Weights of a small transformer language model: vocabulary 976, a variant of SOAP for these matrices.
Each number is 128 + 24 x the weight over its row's rms, rounded and kept within 0 to 255. Layers, rows and columns count from 0. Numbers have three digits each. The size before them is the row's rms in percent of the matrix's.

# up: layer 3 MLP up, 704x256, rms 0.169, rows 365-368, columns 0-255
# down: layer 3 MLP down (transposed), 704x256, rms 0.157, rows 365-368, columns 0-255
# gate: layer 3 MLP gate, 704x256, rms 0.166, rows 366-368, columns 0-255
up365 106:081132143143136164078144102132156144141096161150138129143136126110132115144123103123137142125088165164154085107130155149112130143131120125112144109107161133107156123132140142117126085092151151140111154154132147150164176138154146168134072117159156154118126140142160138109119121131153134106098128136120126110106117087087138143132122081157153146156144162096107133085115101145107082113152128144141107102099130157146108118121127152094123050132127132100092146136140156172099132158142139130128123157115164135126128105124134115098168105124165097127118194088106119110116117131137133121085130130114120117148126155176072085100144133145126123101106142180092160150126068118154113165146090113141125099166133132135133158126131125080116182147090155151155157139134118095113142127157099
down365 098:131136130129107116115138135135143128137150093153143087146131115107142145153148131106125154081082117158119102091160131088107124088140105147132125124089080122085161107099136121101150119119138146172139145143121118115153134135133140124119098173120164186168102110097104148121142124167085122130116125139135103105125120155103176131114099161114132122149120120150161151175123096134135152154156148123136151119086133130124126124109144179148102129117130114131105162168118172127162130123122167135110130105107112085112138093106123140085143080140143145175138114096129114097124090106128105131119180056146108084113142124127103110115144164142118117135161160114144142114126104142097167144204083104096116109153095155109136116164128133151158081124096139123107119099121163074106119116125137
gate366 102:132140104112134134115129131120143138156136117096096138118186151113116170140157132066176109134134137129193125102145100074103134125123145132140101090128160116141117143144158107128142119167136103139137118158073147129110142120122081157072155102151106148108108130094148114144143118088127187152116164145126101169122075113119182123146105087140153127132135120127111159110108184121097086149078112144107139149153123152147129119136110157139132148170149182091113083162142095133145135133097130121169138116096140161091108109109119145118133137139124143152170138106147115121132143123109103177116146127146109090172159159152133072102108139130146133110117148123129115135135095125088138120149145156154153155116150154107138140104163147117122100105152132128145145125088128090163126139115143
up366 099:128114141080132151138146120140113123123139138153153156150118152169115133085124116144130149133127125083125122141087100099141088154161140113135151168122096157103081145129107146121111092110138149108110117127135129109160167140146180129183094146130160128127119156155136161127123112135148112078110141121145113120128178116149100110117135154105102119110105133139130104131141104134093148160157158146130114118136172114122174139136131115129146114122087119160128184091108146150139144149126148135128134165147136159163143165169159121160150108123163167119123106102132162129131138129124148050167142108132159149070105078090158151139123119199098168130097142102104142112095147111110147109146139117103085129094145155145156157117127124157157157147151105140105140123167113124165100144158166
down366 103:117178088129105122103109089149105149135093172110163103092150097133103097101132113159091161139131157119151128115145121150173079125158121087131150113156131109083127134125091145153129119127151142104117102150126117115143136119103118172129141137130111162109077117143108127107122102116151107107166088114109139109133095133151108141103112116146139220184103160135127122149142128159096132109108112137132147138118136152112118139112124103114173120139142155141117126168171141167134092156139110155125155160131130088123149115107107130072146134131101105127119157140116135134121147145121159092163143105138084182126134117147136099134110145119105127131138165121133119119130117151123160163126088166143122115061081106091116086092142100156073123156110134142123110143165106104082126122140117
gate367 093:162147162137097145103120185141098129125076174129130126133137105107133134123152106116118131157129150133106107160117145099141140107128151124101170140137085102115149118206099156131114109086160136135122117154110125132107155141111139138125121119112115122111163124164156124128175172125125118122083116159121155152127142121098114068112135110146135135122097102088141131092126149168113118194088113125107128129143139173094122150134097112088135140099151112135143151126114121115098110108147160115157095144101159106077142127109130108107110121167090103127084104092135142116151167112131095141162137126147127160093128113153103120110130123135094141162130117117139136187158100113177114127168135138100125167118125163120068131158114080107113127133086113125098104105134131144133136116062147
up367 093:095119161103116143098155103122113159094137094114170138141123134137123064134168181112081126097087146119154107103108157139097112113095086197137100151127147118151094177096143111109138085153094119122103125148104135127156124148153141162096146166119183112116146152114147152135125114107130141117136118117122085149084089098149136149131133126108152101147153127155190135128129114139102143108106158122096132143113126149146105145097139107144115106144151140144146133143154166083167120134115126144121157118130116077160143120153104100114118090115128158119117112133064136120114143103142146177148111122133134132125081149088112054131133138134154115120119175149126109130133164137098124138099128126166110102137132120164116126134093163117145138158172156158148104146125141167127127118104126
down367 101:138122111091157104135124117153140174161143126120107124136115108130152132115131153117141145188087102148125180089103116142144113146098111131110135138114129135102142116129110150137079127098112137173133125129141100094163132158105135107143086136127114147140116074108096123117088093151138154114115114076101143160116155126148112125132151142137104150138143099147084135139068151125127127150110132109145133171143111140137131155149115174149127134177138105130104123123108167100130128123106178162136129138107148137106154130198099178178134172122127151077099090139106142141115119143135114155118116171122156070181148127126157171147109129152124118167164108083104157134132121126108129087134143134122122124156094109065149118132135165132099141122121145127146132096161136149104069145145143
gate368 097:093084123131124142164120145136126173157136121163153132102096145142108171092095117127100143139144145133124108179116134098165109075109131108110119110135151119116107166137152124148099107156115149147148118126135147128155111124143149143157118137130123126145128182127087132127134124101117125133100102117130141061096063126151105148161117125117155120169157118115095103134151090149147126141106137066133085140136167108137102123129146084152110128154130139135182123144098146146103108088127163116134117118132083123147123135137123091117136076177092148173125108138138099122131089106138149117156165158099124159107117188077161126173080118093111135118146112128105167130095149130112125106144151137123115120117096110147163175118134142111147093121120130172104122133150109162138162152161137
up368 100:113124124184129123154130110127109103104106113114117172176115123153147124123089124112080143124108157100179141155159114160123114119095120100149115117107147136137104138136097142135116148163133160116096136106104118153067158102135150126129127126147111064155101118142105115169167153138135151119166127159119108086144092127130176122102165134117127131115138153109159082142081160136156135138097157108118122102147138105153161128104171133124126129078138143141139094153150157096158148153103112110133143157123119081143117142138143119085131138105120147122126139116110155124146067121209202152149093109134114126165154064141132140143119105086142132122109129133113128101082144112118104150163113130131104131115110168137136156161105141125143182135122082101128123124140118145119126123119139
down368 101:137151171092125117082097124097116109132128084125108139158125180150148131158129110109134137136094151072130133126150082166121100111103101155116140188158112122168100120124129115095124114142155115136130133143100128104151121114166158155163107163187158123123099148167119084146127117111162130120133152122161130148090079123132082077131126091146111077150143118150133113158121110158167144138096110115093132122104150151121114148164135113111128106087147158131155133117114139133128127117149161183129107116145107109134119094136125165107131130124158128085141080137072114154102096123131087113129126121128142127117130166116170122084144121131140138135147097123062141154105143124089100105104095127134158143143110149107094116126104113120139109108073143123091133135149165138129143096166104